From a checkpoint of a small transformer trained on Wikipedia.
Size: width 384, 6 heads of 64, vocabulary 2048, 27.7M parameters.
Architecture: learned positions, no biases in attention or MLP, tied embeddings.
Training: a variant of Muon for these matrices, 467M tokens, 7132 steps.
Each number is 128 + 32 x the weight over its row's rms, rounded and kept within 0 to 255. Layers, rows and columns count from 0. Numbers have three digits each. The size before them is the row's rms in percent of the matrix's.

# layer 11 attention key, 384x384, rms 0.0276, rows 152-191, columns 0-95
099:169162080131123160129084141067041130106136110135149091135080153124106103104137152089103142176109135144139087153095134115116067139170156121097152151155080176104159103138143124191124133171115122148091157128158122184109130106135110166172184149149131137128156185114056064176198156166136154097
104:150164154156027103065091146112152153084117086117145124123132129115078139076190102170098168109093138121156139119104165123103147137047128103167137065058158092144114144089165079152154102153073196163131166178095157146063127143131155165093128156105149124092116096148107098189125162091179204173
103:143105216152148144117206108113103090085091113135140125184110178147119157069142085125077140156111151159143119094146137118128127055121101131117158124107097141095083092185156130143131112165185110158140137176110119148156116147123130147151047177152073139168133122171127180137137089154144171149
099:131132130142090098145091111123119108160100158137172174128102089100147178135133121110124148146132129095182093121124107149135121126158200153169130177098095156061165151175106108111161184183111118152126160073168080117135101120179156105126117100102108167146155137139154088162085085078136116169
098:162141087086110112098133117092091108135116073131151108131112129094122162129165101116104130114133148144144125174140089142171077094104099099135111138148098147078115198118107156186155165096169124112204105165121069153097141133107153125146177114142178167127135105159093150091104138101077064157
103:101114117151141075174095202158131112167178059129131135101095166117102121143157137127099133121115112051115132115102138165133180117107136156150133165119128108148144110092141102118084094152158139090132149127157174162118152146138134089089165108080112102093140200097098195149131151131150236113
104:156140126105128163115104105112113148185169085152145093163103196174180071135092136152179095133134161134090122106114174106152076138146131098081202187117087135197109072157084162149166107114107173100095190130123121147085180149136147105187137151139148165128156153123115132153124158117100141142
099:087087110093104136157117119122144110151149131093161098096093135084104188094144118118112147129124092113157156146100093163141092124163110109157153088139139114163179144148124117150137200138065194156138150080163142131183123122136126159142163128069168178082151131101129082147151167201053033149
097:145078141131113071060147157119151132148128131145150178131111119147082130144125113142159132166179173072117124118106096153164173117117122135113110091184125144120105132155144090093148071182168173111101086161097042139115150117109135148050147126085117152134074111154115042108124161192141126148
104:146125194131106116137108121173126118093107097120103144091146124085105098098129168181156043119144118126089084163087148112127093097123145108119121173114068210125137156049079126079158103097123114118127117163099140171135145148149165122195186161137132153149111159073133061087070143085129122126
100:132148114139123112161157097151157058219116117125127138130154127131124158176158103076157107120097141169148077125120087132097149109123148113132150195171101180141136043123101134121101110097094113169094103103127063151121135140107142127098181143144070125144166151123122127160103075101132107072
104:081174133101145100172123161084136146176132131059158153070096161147130093143167132138128176096177135134101158122165098136126139164119155119164121123126036125152144125050119135153158118134105118084144141169166106139143142098165199075128208140135139133157197098090154151135168201120164112158
097:046107149178092079156120115099081113057083153101107211085114113114146163120138142072114115106107070160174144145097088081135107128145109128101177157126088133121120165163142152172147085167127182166079127109092116156105164184102105115156118113142116161170157104153122134110077085165161119126
096:158102124124138043124141127149128067129136138127152183170089126106073095101112142140123181149084119153148148159144078105130099110080084091128113109191155141134050038094122076140140135134140142125057172142150117139129097161121097121103147098113174123097181074058106111061127175133126175139
098:122134114085132146105092119217117098086146109135119167082183098148192107155061154115163131154104124166104082095068110149187159110144101139140140133138178168138160155188110166122117090110082141155120088143123079129076107145201144122160164120077165148061089138096171084043155163174086103129
094:124119100158155126102109167153152093088127114129090083167144143074161026167131129172125104159133124121088109171140129106102130123164071057140141170155153119178158121155112110147110111129121153138116173150115100144140105149162113113141123136132084131082147208184176153135128155099134141141
103:102123155147136092117093160172151174092150177141092105127112085160099138137178098115101170161187122154135146102142067158121094163144098138142108136134121161142094195124121099073104121199134109151136122164162134122126158138113137092090150125081094084174063075098139126165125136116097130120
101:123110143112098148159156097155148172084129144131094133111161165069130120065071110091105158160134107081100148065150115119157111087131110144124110098118117148107156056165113164170113121086153094127091125125146171096175127138142094119103192149153069122079176086075091113124149117126162124148
098:142139088116162112155084130127104118099072173130177181108120140127059085031146067125142096079125148128184111126172160119135108129143118117104145133124095089093047164162149052118148147133136193140076129175079118119172119154119111119142095127071184181132141109139117113130123126155093139145
105:142194189081158100156088134136083107094123105175188112135139136171151118187173172154110165165143121175142138095099175095068132116132093095080063205151161132188111157164102153137137145129178111115055147110154122136146146106116129102185107111181152113111068165114148129160102135169134081135
094:150146138117124158083114117100114094163138152108119103161158213080208133111198147079112146081169198115084155172152163194174133205111140133171082144087164112101129145092186182126200200152163180164104163159107123128091135204159160146122128194079182115111069117114122125118143117146190130042
097:091109156124134164087184163061154097132079090114149093152070134189112160094181149141156160085096043165127145102113105096110101100158138153136186114115086158132089050125102106188120153135121103103116134119101128146143120062183128154121049120176121112089058119130171150110156114122087096085
102:173127124139122154147123160142088099095122128170113102180132167085128150092182154147109127100116099140144129135137135145117119185106099085097177105098109129166132091110081106132121139164092165146129133134034073159134096185147115162123101130167103163116167175168089157150135121126091187148
098:169116132136113126120135142116154144081142173188116100167189099138100116136184156208110137120150071134183122152111138187166116156085138134075115208059099147097059136061188138073132164210106186144157175077081138144141139094187067126125153092133107154118168150117149114111119141109133120125
098:149113189091103137157127097083111175087099125099183127069112250157156133108132114117151126192115106097093147139129120141118137130123113078178154149142122080131155086105135134094127130112128100113131073150116146107106146164092168090151148172090096168124070115087154063104071088144151159177
103:070187078156166122134209116132135057132147165124172129141091186118133168158134082132164052121168157099099147123127113123123138184142143116194158115171112134144142155107165071163198107144107048114165150166179165161104137100094118102127142165129105152118180125142094119119096108066096126127
099:088177117112120158124088123124107135112133074129123147078124141081111136124106168112162190127148120144098082163137117163102110124084130142130109118125135128080116099142131157137144082099140140145109122126153106083202171104121151143163108128156135112192095105124165094073190126142147116125
106:165094112145117159159105161117130167178162136104105136163128154139171149130123144147126158077158103086095131112065105146198152153127180131139099108098185147120175115132161160153164109109157126102100137171131115109116096181156124151123132168138076076158163099110064135159119111091165106131
095:173121128152160161197158164155201136098108106144142128119105104132111136125133116139068160147125164126127084127076121133119130110118123123109168047135195156136061036129138114092123148112093190147118107109082109153133089104145148164132069077157051153127163122174103107134156122131146146139
106:087197110085143117083128099148118135118120162099114146130068129101115158102138142146116085115137189116127188130100107149046166127123110098108183099165210153104122124134138106124154048107110103110136131068137155173119108128082159125110150087086120079164189193055139154147089123147069198105
108:174098128161061087174155192107122099172131128165153123151140180144105105157080098111142164183062108127077054125147151148136100158161179115111128150091095187110056127138153156193093064191087168159120123200205219156164065136103175140158142091171197158096157112156214167080124166096108142121
097:149190128072116137068119170136111177130137142128186103148090011128103094092109145157068183144128104146098135154150157106124088144143158129101122159141134116104073163044178171173047156176122215142187160126159084118090136140084163105108126174182157114091087144124100140168117179198110183122
099:046141104156135105124110161106154099132131094190119129178151120114138124019116124138094102100151137131195187130164110112083131127084111086126130076074127118128085156093130108105139167141152174130156190155103110107062105113119169136118135165151103062167119134164139065158132116088159188137
099:140163124126138113144155152094085161140085138151086126141119184126194141163088154130182111134136071097135153142151066140095113148177095134117116133157160149093156147091120141157058183132186128114098115116117063109139094078172136108108118163132165141144114072079111118137075068110149147117
100:084152117104116151145173132206120089141116149168081132041165123153172153101104138108035163122063071108124116094134145066112116162157155136124105092134121175113137025160124154122062141137095102010115061120047156115167143149114180140139166140146106115157121142116192143137152116110119114120
100:175073079174112119115141186115110177142136102136154127120112155149148171164158166123146159087074173082088150164090127190168108149118113107186129128116178116110122153096095122138118092142151106139132109092154124132137204160169077119101139103155115106098073181070092078113198150103146094069
097:123137150132128124080069083156124113133142114120174176119159154084123095149044132101130189168130133099106138058134125156135147112165077130116140090118112136104165124146172073203188105141121100161105074108142122182140129115161126128141160121085180105125166180137104134147095106140129125139
099:139126083098161088134115143160143140158109091197107136105156101138119114175116113127135114125120093161103130182167112129133132143152122157134113152160141152141143132099125148133109133113152109140113152103161077095143110131158136090122125157137128128060112095108067086100121077137058113105
095:124143074088135109133179137159080137201138151150100156170086112128134100104146133107108109149131130124181143161123130101182137044118161144103107143152106161146146105145155045111115111117088113157085111159076116142180120129142088123096152170153127180117087131073132132126115120194120076180
097:123168112106182161138152086149119131181169173099075146119108192117165156087128094174176168130121107168159117147111121126114078167164170116158152125094121100118106107140099030124184198108146181161107175118136120132161171128130171105030082071117092178189132147149129106101151152163162085124
# layer 11 attention query, 384x384, rms 0.0271, rows 153-191, columns 0-95
109:101095161100109126036083114115202142100117169099154158083147205125148092127169122230151132181113152132100119144156136122149144129110194071201104115078096096123094133137137063109127105162120140230126194152089147128130149178160160139130130126122130174134112107150103105124101150045183171191
104:111084197149162114083146059113098160126190081162175133151072166112139152106149065170100087141143161165107111149176144113140108111115103132119184130106123156089125162143135136128133097098163157177140110151102107170074058086144115144157179142137130071168165127134169161116114090133118156101
103:110141092124152134140171126128115060181145120091159100110150095099146117161088074117140122148080159108182169128157053130164109147112163129102106183102110101064109137132155115109199092108134180122157138136137136132078137183157116193195194134115160182103175079136138162141203104114070125147
101:177179066166143066164162151137131095144158136072184085195095180123100184098115122127127077124094145152111186105075117132132158110101167133108145101132162093093078205094156106178105150111154188071138129151174075112140152148075117122053104116155135145121136127148090165137184116165191116141
104:122167139140133091145112167117101140127170124123135149077126115110136068156177126142082152153118156066088099116167083129145111197136079138214159145150149081093097126148070099072120135163083094158136187167135097140160145107151149108132177141100116107150165125076197175085065125090133155158
102:121156185135130151122118165157142134071151108125093112157089227150174106128133155126177180143110149178135096100117158089148151118164163171165130162148077156136119178110055127129148150139156139192137139075120101085152172084138113109118135125145141180128163147171180076115141139119049121106
099:150121120122132127123119142139075085131102116072138143154119133067126187151090142134148187150103103117128177105104111146088110098127191120107108142174129154119115139157134110107126131135067117146122145088089052166118134134087139187169143138176129073108166184165168120129107118166149156153
099:144070143139056133100181110119126139125132160124176133133135122104177174104117120163120151160134074062063131131087106106180168152139130154114115094107107106085062070179066142118121183107108122160140117123139110136134153192092163119133091092185131194146066121142147080074138107137125173122
104:134097156125103100163097119219127075131139096133095150157100095116124120102152160106076112092138051165136089090110089121112165129122191135098131153134027205142113080117115131081117127141203124101127140114123079123194139111089136171169151129138118169113136155159123118104138128191117103133
102:172078108083094111182119168170148026154103145139103098127141116125128133170125076104136161105121140161123141136103087145123149195134143130191131173191165160116132114136128176116137142176121096194167140104087072117144117159090074184103139152083096079120111108107130111145135107097064109100
102:146171139115128158109138159141181117163140115170161157131115155103100175150151173113112185152101158094086137126154064178143173117116135112172133139120060068175118114136138130040171151078148182129164080175137092136188185094196111108099105122100118100116097119054184061144208163131117135157
097:092129132149108122113108112135115178135111157147080165105028090117169156092124091087138141118098138121174118133119060145128152083163090145142116126115157169053078137159150151183148142162151167166044157102114156091167078120049112132128130133153142127115170144175150104206170098172117173148
099:116099102152132079088097097121086149136136108098145100123170157134145153120102082136133138194131106176071180102175124100178148102187150046104160132143172148205123034159190121152140172120107108146125151096142127130148152169166120140131100098134116119097154088060125094111121159136142170078
096:068132100126133161129058138177141142181127102112163160067095130127071080114081134126080142086123114124112053192114144095139135201090090185130145086161128212161123143170152120161061152091131054179141108142123096105074120112180134101154172142108151145079114112127131110138185151195150102142
099:160144107192157128133178162165114132084179135133165204121144047106162134189119116145130091161205131171057103172141134129156111076127100056139140144148114091172062154120033112078143083100154105195100145092125083125162158073123114087149100156128110180160115144065138125139165102044172138133
101:118121170142125141103050076162084164125087192127136121157091070132140150138146094100131096174150083088130115084078082131168132160119099113200148105086164106112165143107155122114128173153156099162129161134179148151177122143103154122150153103080078189167056102052094110127100102133173133139
105:163110156083075143161114169105175132084158126095092129132118101144174145092147155139102172159165141067141127043171171116147123133150086106099159123153160137076101102158166126164170175042167119133067146140103111124143096073152154136158152170152071193101104112098112103123125104092147110131
101:111126146106123118074126181077188114107090128127123133150123136108139143097150107123182113134110135140129146187114183140173127131150102120143193165098081136096120154129098061152105177163104144130087140171119076131172117136130190100113083114088144140109129120140200107107069131074173132162
109:150197139090148107121133101117074181113153094114158137151101190157085124138113123109124139145123090122157131104051123149062104155061110111108120147152112115213128147125093121101093165142179115099091141105161152122188051071112070108136091196166144089133097174127144137140096119141112087127
098:125161080143162116127143111122150115145091084116126185153166215119093157186111112075140121173194098110105161129153151185161137149109152183106074185104139104129151201153105125137131081110202103151118178158120160158097126165068207136101117169097228115143097120123134117114080141130147132081
098:079127163111107176094106126078113055121141163130133122164138163145116159138140162163106070082103116127089115138078120134147147172138077153104163109149132142150142103149114097108204166131143142118106122077082154098142131128152119128149094141152085104092097061088218116105100097089062124092
099:188128157168123155142110120136135090111134099143135105137093146176135094083167134148221151102065111153097131123164159150120114076168126113139078194146114143119131164104091151160141103137150134154065138126081121149125128119119141132126143129057116139118142098135150095160096055119109147151
101:169066124173153112112138125137171166078163098151085099120162082083072105101162101121153137096138145144152137194152087112146154127128121167121165158076116104155066143116139181077117143197102118148144176085089151161181128120157074146136070054096112107216096093130135173113117148086143092101
098:163083195109085110084168155099118155098087065103090144074115152158159145136148118067121157197202119079099166098095101090174154099158148123148180105123120104128184130136154098176151123149147110110113096131164141111114131140090154134163153094106099187167114153101132132132120081180140152113
105:083172171188124118147132123154171109189174136091131187082076092142145134096123074125078098104165138149132125117100119173126104117073150152199151088096114142156127148112128097144179120122171119111157208166199168160135163094106125121102127147181087108116145114125104164154098080152110123140
105:150147112101162040141152126139147085118051023150126122075155117141162140137087164119152149080147159127146163144093122148083083109091100071106075108098111120142145054150117144185142135130111094129163112156109146133164151158098082161116121091089154154111116136072095112090184165141137110074
109:142128089200127137179160169106121163101110164146116143170162091172089107199107158165105102127081115080140107103142045125193126145137186214063116173124118105163151102148098167143150099104147079061100098174105128123109149087121112072091130199156084096151138146159080129153101086084163176082
097:128045080135142146173130137154093177081100089139174179154141137204102071158117084170117148158083176135146082126099116131135065046100097151094156086190106156086107100155175163156116056183092129144096099129087103185087173129143088126160100057132131099134166109140105152115140145134119111185
109:104162168163092123151140113125145113112164165084160141112049123106154131122125147163150097090107129098119161134120078162031113218136101088082140140162115169145112141121144138187132148109139097119216114116155164140086175107065159113089147085139141073167192184121146105188122083100073135116
105:114138199127167084160181154098146108114183111195135192108193127164158153163135100097095211143109143101097104134083147224109146134123102157161115077093125132092086125108128110129126150135142134173113142076151156143115075149149151134160140150178141175206148120163150083039125112072154101090
098:080149108136138123138102180130116197071122132157152132129120074139099120076171109110100148126131095134083206171167132173154145133150155123155120148161124130140090186093147192121124123171080182171180171121075095125143157078122132036186093234114190161139126125138096097135128147116093150093
099:083107120080131175107149065090192114159145083167106181109156089149142135170121208176153053088178134201185173071143160098093122162143138119120153138110165124135116151106114135131153134148163097124136141130089104179092095119141102149101093102083131160150146078129114083096111164173127112150
104:163128149119102163210129100096075052167116152188111145154106118136128131130090131080159124096133080106146128118086129158048153118121115052098058081135178092134126139136146148102162196147122148094105102126118113131143089072140150074096147138168100199099117129116103135184139153177153109133
100:107115103183038186173129101125132077117138105158157127113112113121152159107131123146071125161079063110105108112123130114136120081146140093108124118123141131118149131159123120114071110122100090099093106148050146152139108112155105167149137144124139129100159135133176139159106130118069046150
099:127086061188145117135137159107107128166141134141084145126130141107090108180114080075108093165113121136076110092118132124115124124156089173094167070110078125132133120122108092115168191169122084163144147041199128128149081185086141120125199108191119148114078189130107106130187169131115088132
099:138132106122161127090068106097142058085092140117170138093151099111134119131107102137109161148201098072137165124146132102115155144163129099186113124133164121104172120145122129171193100103134113141076101107107123116180100155135123097168136153069129124069122150109117103178085093104130132157
101:093165134116173132101191171152141166171106151097110093135168100194104107138158121123161134126064141135114175138117097147125094104079181182153118106165137125124132131116109143162127159181091109115146084133157114145138081173088136087100097146096081134081135133120104101110131096152104103085
098:112102093129128145130178142130133129177119141179124119111063151093120113121103094107147126125145104104112136164135121149138136063106166078116155126068102134134125125126109129126174110126069101116146146186058177144122106100128129154121173146159125132153073094067153119147140086119118148154
100:180074076118113132142154145115067144166125158049101135129137195087119111204115095164200132126113076154162131123038052100126103165117124148124172169083135148154126102106140096154144169113112116113095116104130131091119152118173167155106126077084160163135204132145170146111154110127071126120
# layer 11 attention value, 384x384, rms 0.0248, rows 128-160, columns 0-95
112:180124190118053156125110145196165176158090148100148135095119165121200098200077132123095128067043158137194141133140109157120099138029132100117060115046140126168148143129151140097134126106194072145118143165105149126141161047147109184125149126168134091108137121117101150159121159131076155147
112:129146107159163041171157142185147150117111073188139181088114103117126137138102134119157132096162112133155158121060160081131160110162125177170089113066135105103125100086147074053132125145144129122156102120102093157113121162160104132140152121155132090124186151155160110108152123058147145102
107:065069134166147130143198112097164143104082109157131135054164105135141084175134080154164146170079112110135138184089178123094113094173089118104159152073086137142106114128110135138151183107123128115093088150165113127132089134208120122102122103112049173089126090144161131125126128135121144163
101:159168100141060223160101141105149086136112144113136128107145153193195082090138094123119156143112145091144104145096119161132148140121111144094153144173073143153097179131132138092164105105104122148130180107167097107144068134083173127065118122115139118144161120148146120122129138166169075156
106:118164152060098133141083210145092128148172162131131084149107167127189127123172114151151187125073140245143196139161170108162131091097108145129124156112115094084110136160114143138145145123112146129060108125172142144163121087058148212164125151093135071126143094114121173087169101151129156102
104:105128132196111151160093114095113145088100113148164129113145106132138057190095125124099086138151112090102129108175134092150107124175102202113162221135105118142183112129223118124090091142111071147137136118108098143145116171125095137116152091135142061188092161133125148130112125093196162104
108:073116103156133128115165155152168105096132163137122149132160129066114125123098082174106119109137122120101072152130124188078124152141118171126164138148145136088170104183146104112137169107082164082081158101152058148160159158191142087170096133123138151109177129157094110140198121098124183171
110:104096128120113108119067153148228178095151089130165110137128120121201128148089088126123128106114087094148154110097141083143061120102190126129120170088094159098161138090086088164115134121111155137189154165166147149128175170134134193138076080126096153110200108167058114145148148125113130074
116:127178160134108140125183179115161183139143138113092158091071128127164168132099116099127142108092091131077145089142164123110136064139114158053125152111195167133108132062142114096152124082147086130095146117136136074116165121088110143125181150148087075099157126067168151155075074169143159118
112:034138113077145115155112154096127105093122156101180135129124142153115129138106133116161070138095141162139169125113154146114123144143131160122102158141208166131128150106066189153163151173136107109101151135197096137118128137117097167082108099145178117171122144112136114102161121142151175151
118:105143125126064150120111119152173121086121094143125115137108075158115120220110139159125160206163127144132093140079119088113155131140089131133177150150192159108117082138103178143113129162145128139108131153141133078081106082118128129080092144091103119141072145074162097168024163082194084118
111:117164167084178113083170102127145157140114117146110167174098142057093122134124143124162078130140136069078134087082111133117121089175171107087150124162103104089111141136087120180175148107138127155117102136156148145117069100209173136124112099095113108106125122182122137131164096119099182151
116:185160152105160105105163132106096084134135078129178104088182124136088070131160147142079108099060092168142170168139136091132071098129099138132159126165074110146119135114137085150141095184143131093157183120170121134141133146167117088135194149095071087162127133076178103090088130129099159095
110:108174118109158112122097126106188115157140126100115151140124146111133123093160163171091096069123169168096097117146108116160143156144086141184166132048073134112074164101096118117127144085114171123094102151123122148144073124124120145106142142089225168149078155109105147077150131176109206118
103:098121196077121150115071149120158113118107162148123076161153129103181098108205071152138089193112143161194129232121087051051163101120194125107120130106148124203071125140189130101122165119138149129135122138094082183168150170175166115176159140103183123164064128129148101184132113112156125092
109:153164138147108115139178146137144139146124097081090155173163115151129089112116164164142141152129158098176153121126166132106134126125113137092107147112128122098077086130183159109106104182145145145118136128159120070098144084176065154126080103152134123080110091125140088146148087093149117093
111:159114142139158127075182136151095137150173165125149127132144131157103126145117148100069147102131113124164098112113101137114126136078112144124141139175129138107197135171114090133100134098022135132117132096105157137175118064147164120173146123130062100096155121069090129143156176135149102146
099:124154165110138130168120072096129162141152095186172123120054103142087181162086063083121152182098216157159165111181090130181095100101152048090124152130157133151124170129099041164094148108155126105165103079065141088116124091173109152075104138159099148150102091100121053095121100129173090063
108:092144068160151169118187082135163081148127213128086130135157195094131159106052154109091146105115136120092133132154158156116145136093166140077100117144108141105112095176128113123110153196098166121126144150175128125167085137126096064135062107168130130146178112148161115141155106143145095166
108:068126139214143176098125121140154152137098174089117191165161145106182110114106122090157181071118080152100118090153168107123128082155130094141096126229183125111137065076150116114134163175131122080123129104170151141086186169195144123150138131124114140147148139131100120146158136169101126094
107:202097128179145103139172160182122142126172112149164090152200083143124112133162090106072114131162149139184165081091092154152143170193171139114069143110098166116101153199078132158156143123073110159121119147129164177162148153144156193161132137107131101031185087146122135126189120153070145137
104:123166100111160150122142128173113185127158100176143062166117128106158168091186132108156116136188182097083111121120112102096141154131105128128145126111084113196110155100147108129117135102137096104105141130094073158081090158159139167147090112153142163174130110131095107119105104150157121112
110:063120134139089135152122130139100177132134123126111138164130139086119087113127151201163098134167119131097159174141131095151117173156098104110122118127164102194115194119200099164073156164187130099220114078101104143079150148115150142088162101114182062141141152085073052105106127078108103094
109:155169120176184110195119115179099127163164177119137127180172131122105185153183132160096196091096142147087174129094116101111130138120218143118140169149148135119160145179109123098121176133112146158103121150163138193168100144092122096204077123113129132115146124141146152144135066117065193112
107:162120093171082144114128128077166133154151133188118159094106167090119128047105137124134096103126127120151109070164176141142162137139155173151158151128127112128145143131189111146160152159111132140070111092109161157147094161133160120151154129191091168129129167166129163140073140079153077137
109:161189081073119180167126091150141121168061171181176108137100148123083096073173138116187062116149093148100064184135122093124148159082109153111125165135093111174113128103135131106138135086191122151105155104174117142140129089217116123114108095153087133169147077186139102130104101188129062169
097:157100077115078138136108164114088136082211154108119141094155163144173109123145141093072128179139156111096106078140141113113070145094096143116065032105099109149112032116122189105174133125141139114119085171100158108163146107093140130143108162115083163113129133149144111154163086125157135103
103:076158147093109142097131184132080116103131171078150150146151157099162109194153130108156106086142183104127060112119123099114135161054120157109112148172162173129159145088152108131118089106099076126178094121112144132158166077134134133137157095141149121152133190133177149109133051157100100108
115:090111138179075096103134113166173185107171161176075092144114097121117224149104084146126115078159086118132141096122180105133163155164074126110135116117164177078145147103168152107145203133089130157187085103102111151113115122136130172146114105162100084093124150135114108089121099084149140133
115:148094153108123113147164104112152146154143157110109061123107154154075160096148144117148127143147086137113138116128138153217109098135166149161179117159121145141140149087079109134135129087123120174104158153080161054101154079088135096134125142157151128175106152163053182116153113149083111139
106:102074125125149101181158114147127089113064115137111097135140151146105046156111163138112087156163173130141096099092107115091112120134064183120032098127131224189146102199140108128167089116123065091102173144106126080107098090101149134160120092121182169155110166139198104157154091089120179126
111:077093112181172108137138082121111080133174118146113109147145143147105172128094144061165137129153148124098121089157151127153130132160126177142143115180115144125141112110124113169143136104170108061132121222162129169148140137134113170119135136096131144176138128112197172077170074108114163113
108:142159144083155185076109163127157130093148149145106140097113114138136081159115095100140093107103110087124106070127153045093102162169097087159144127160158146140161120088072111132142094102152129121121142159126152139100138126185152149144123095139153142113145132172137083137114215144092120112
# layer 11 attention output (transposed), 384x384, rms 0.0621, rows 128-160, columns 0-95
114:100136178123104153147144129132079164105188084166145112086132099174096161108162120078162135132227150066111137109113124106206071105181116118116123137134178136132131141115161191161102167121093207115128127116078102189152168108091149107155108166130205145138080086157124116112127102102172085121
115:130136140101135161114125084122117143148241165125134115167117126127155135132162062131061118127090110112117105132198141115138080147105103151149200139150122200202179084151121121138120185091108094178087174176155181139139147163123146101112111110072142144131131122121119218112101098091094112118
115:103161098130155106146120096167114091141085132083132104113110123137141182131120171160130092175159182174122110146127138169147158086170116123115105145135054129141088127109108138145107093129132110123091146106194123182143126191135146160178104152130168121111053127175114140158121181111147074061
102:166112140089121103113160179111114164090110205086092145135122118128088146147138089200124124127076160126086124170143122074148160137139140157161085094145155090150141129087135158117129135136126084091135120132142128115141177114127125143158094166153158173096073141060100168104105116131168153131
112:120101148139178130181151139187130128117202158108056134092140143084119140088093150039123112139212097076098099110160064105152130141170096129071114102086124171159168164152134148078076117131169100099166173155107154156112149177145094147129165145113140174086063118116156126084072125100109088142
110:189086082052113125130189159111136133172104141187147136105118151109072148111160143141172139120158157142163118120109103164092139087101124080131128081081145072135098133076084107121123162146101161090102111179098103194122181148142136157123148077163134175125200083083109135158155085116128111163
111:120180144098144088147104117150121081081105111096122161154139146161068107101211171093146144139124082148117149095084160136087128186138094031169133106096174154146095115118079117113096176164161114102171120151134125120176125108084171202149132112120133150093103132096152097125053158153095108092
118:111172159100130127171123165049076119150112159125129092060108155105110096095162122148155155071103184134085082103064102146096145167115122138129101100113178133200163107121136128174128112150104121157148149103069140128139110164116181079141103087114145041132102162156162147190060091113165127193
120:140110094146177172132095125160118132108138165108118161161162109139146123142177148141108106121106154143144171136114068139127114100105139104121119119167124070111151114180161113101098133166160153112137183129092078104122160134112120164065048135094187136140089148173077133125130157117149151146
115:170144110115169119142162172225111168133179101090088111076158142116132108151171139119182174130155095065133103088152058142205130128064136107115098078071102138092132050126169140065121094097135090115159161152108153115181157132080127121172166167093095129008101140086169093135115111105083090085
126:147136171080176065131128105162122212147158137155158122138172194136153123112128117093104155108059148078133125107191139142179111108106069144137058070131056117117121152076206114118150139152105160091101142147084077105140171092140097161137153110157153156114147048139141149093224150115094136094
113:105054090145112081180081197145135077112119142112110097167216046130152157110147139129153128114168122144120175150143123145105104141059096178162139146133158098154193138151132149053131096139122133134158147104057102141128112134138099169084153187083120144146106189122140136156074103201121106100
122:148110120135108154165126117138146158134125144182146172155071160146146167161120153136132073117150206063104104079169105153108146149198153198122092160093073170089170164119127108152168124086164134157086121164085163098144157144167100131155141049133204143161126099112102083172169136077166140110
113:137123093146150123122135080202080098090111177154144150104094084075123107137112135165140156152138058076117179110149153113087137114180151142106132154153218158126143113130147155085123110085136154076169118100165152110063181106047115113169165141119076107111161144112115094155161079128152055138
102:124112107132136108150168164088121074194202146176143126112112181152088134121093184137125131087158146103150132098123104105133027160140120065130079092095106083110110146061150112206123118143079127119168151110113131116168122099136080139128069184139120145122153086103108091132118122146131054138
109:094166145047177137110145124068121142139166133148129101121122157154099122164133113139153124105103093159106118137044159110171198122110110098133153100160130085150102114161139098160105135109125160162122182121111098092136089142065205126199128126120146107134134102180142133151096200139167082071
119:113171190100130154202138133122139097100110092197087080105096099130089120112108115104154112120116166089072098097111122144139124127201173138112152157139133141166109152098114103095118151155142171148140116164131152138134151137156092134134112132157200150175115102160122135102099083035095155103
102:116099141177126146060098160147089107208101108112142091140166173098122152133180195137073133168124111120124140159142146078116143151133138107151129134160196078146123108167163175163114099138140107117144157118113123132118137097109118113128086138120138111114130169168138152146166141169130120146
104:099076160158168093144156154097083116133201106102167103141137106175093068127165124104102117125147125162106091170056113159116141124161081094138182118115165150174131113146110142103129103059105099231154131183168132126049097169144100200156146092048115086133131125133148208102120157128117142137
112:174168096074114126176153165050115155114169114213080156131144216193095127119154084124124132212165171092125124178103069169091149181104187128093114134085138128171128127158140112152145127091120168142100188125094142122119071147086025155111107114125124125144129174097114206151106186099097146118
112:098180174203134084124111121198149123117106142127133137074134078109120156141150132119116183112136086087110123126195161118099165097115155148110149105128151187156136146135142128078076124110180173085149106143162123138104098166127125115125129142095151152131074167144159141132084150103162069133
106:133103159202087142074193109096155129163102148148082162146051093090106082113137098139101092128128073086139139103091167176110090145124119151168110109180138133123158135129142181205132151114123107176157130124075127138121152156091165104086109141133123081141120162110162170180154113161096148206
116:160140108125145139176183145095161153143125169117143113151150148134156183164185092074160146163075144084158149122125103135044103102074160117109105105098067104123137102087118115121145106104191114114072115155127093116133119078145142122115100142147062133152161169121128106139159081194130159145
117:095127149148127119074126089061160134135118134142119192179111090142150099086124155111143141102188112105129151090115187153133145178122111136143133083111144122107145129153133167145181135137170120119123143118060123100070126095128118169091145067100137101124156112120122128106168174146130111181
111:122152104138145147145146111202068067136126132107132090099196133180117085142162142144153129125096112165143124192168110115103106110106124104118114179077115145120102127152095070122064089160126083107124106128169115140113079151122110145136099117075127140147128138134124062146103148155086170114
111:103080130125122152113151162115139113105118119066125111116146130108144147128137096163122133120145128133126151102132170140128100099126112102199123080137097152055171186093112134169089158164075110141108140129114162099123120142169101078106131132155106167119113160093138158147135092115123190127
100:143167156146141081117129108126173151097071104150143147164108085113072133139138102169102092126067103053138142100074171153150191124125155170147151123132155152115067134069078145145122107127076137141124143076141100204123121126153145106129120123114173119088156105107068109089157161164144121135
103:159148136136187125120151068131153117103109105155145092099105111129241167038147101137161114161128104134164173113169077155131187147131121070122125114094153068115099112156132120121140108125116179116093151120125104109130145128057146141183110214147125148171099068128082097091139102136079138158
122:170122091114124073162117115144128138086142108118065122152148143153157111132168192116111162151160143134164145187096081117140091118141109140133180136142109185193109094166127118138136121134151129123130096184181107099129143145102162060120148119106150161135097100176158129148101118147108104134
117:127127080127096147112122124177086163111130159082118128160140072161165090103121081136089113111074142128132089117120105123104162168121043151114122121134117099114147111169119058069159142168068126125154091131186145125136064173135143135089198116143131143154156147142122188134084158089072168100
106:130167110138118122098113104168130084115161128143110075129110112140111180138148124140137142095118109131158136135118154146135095104137165066069173146148104085081160134132099081089138121107113209114188111095119039196131187120176129119118132149138131126117116104056152097102123113091121121143
113:140167158145123112088134178111139184094119121119100144130101152163177090162143145106057137090130100080140082084116066109183137134182151141100095154128153146084155110128161136105124104177143119189182141105108099126143090116143134143144150154138108104125163118114108088168076122194127101165
110:074153128127082145133162203068121099126117134121114097126119159090150191120134101216130190103077151122126076158123120156157192065122163093131176096100122127163132152113113181160127132199119090107129110052140118069093115133147129122139133141119170070161146130101114082127186169131134141099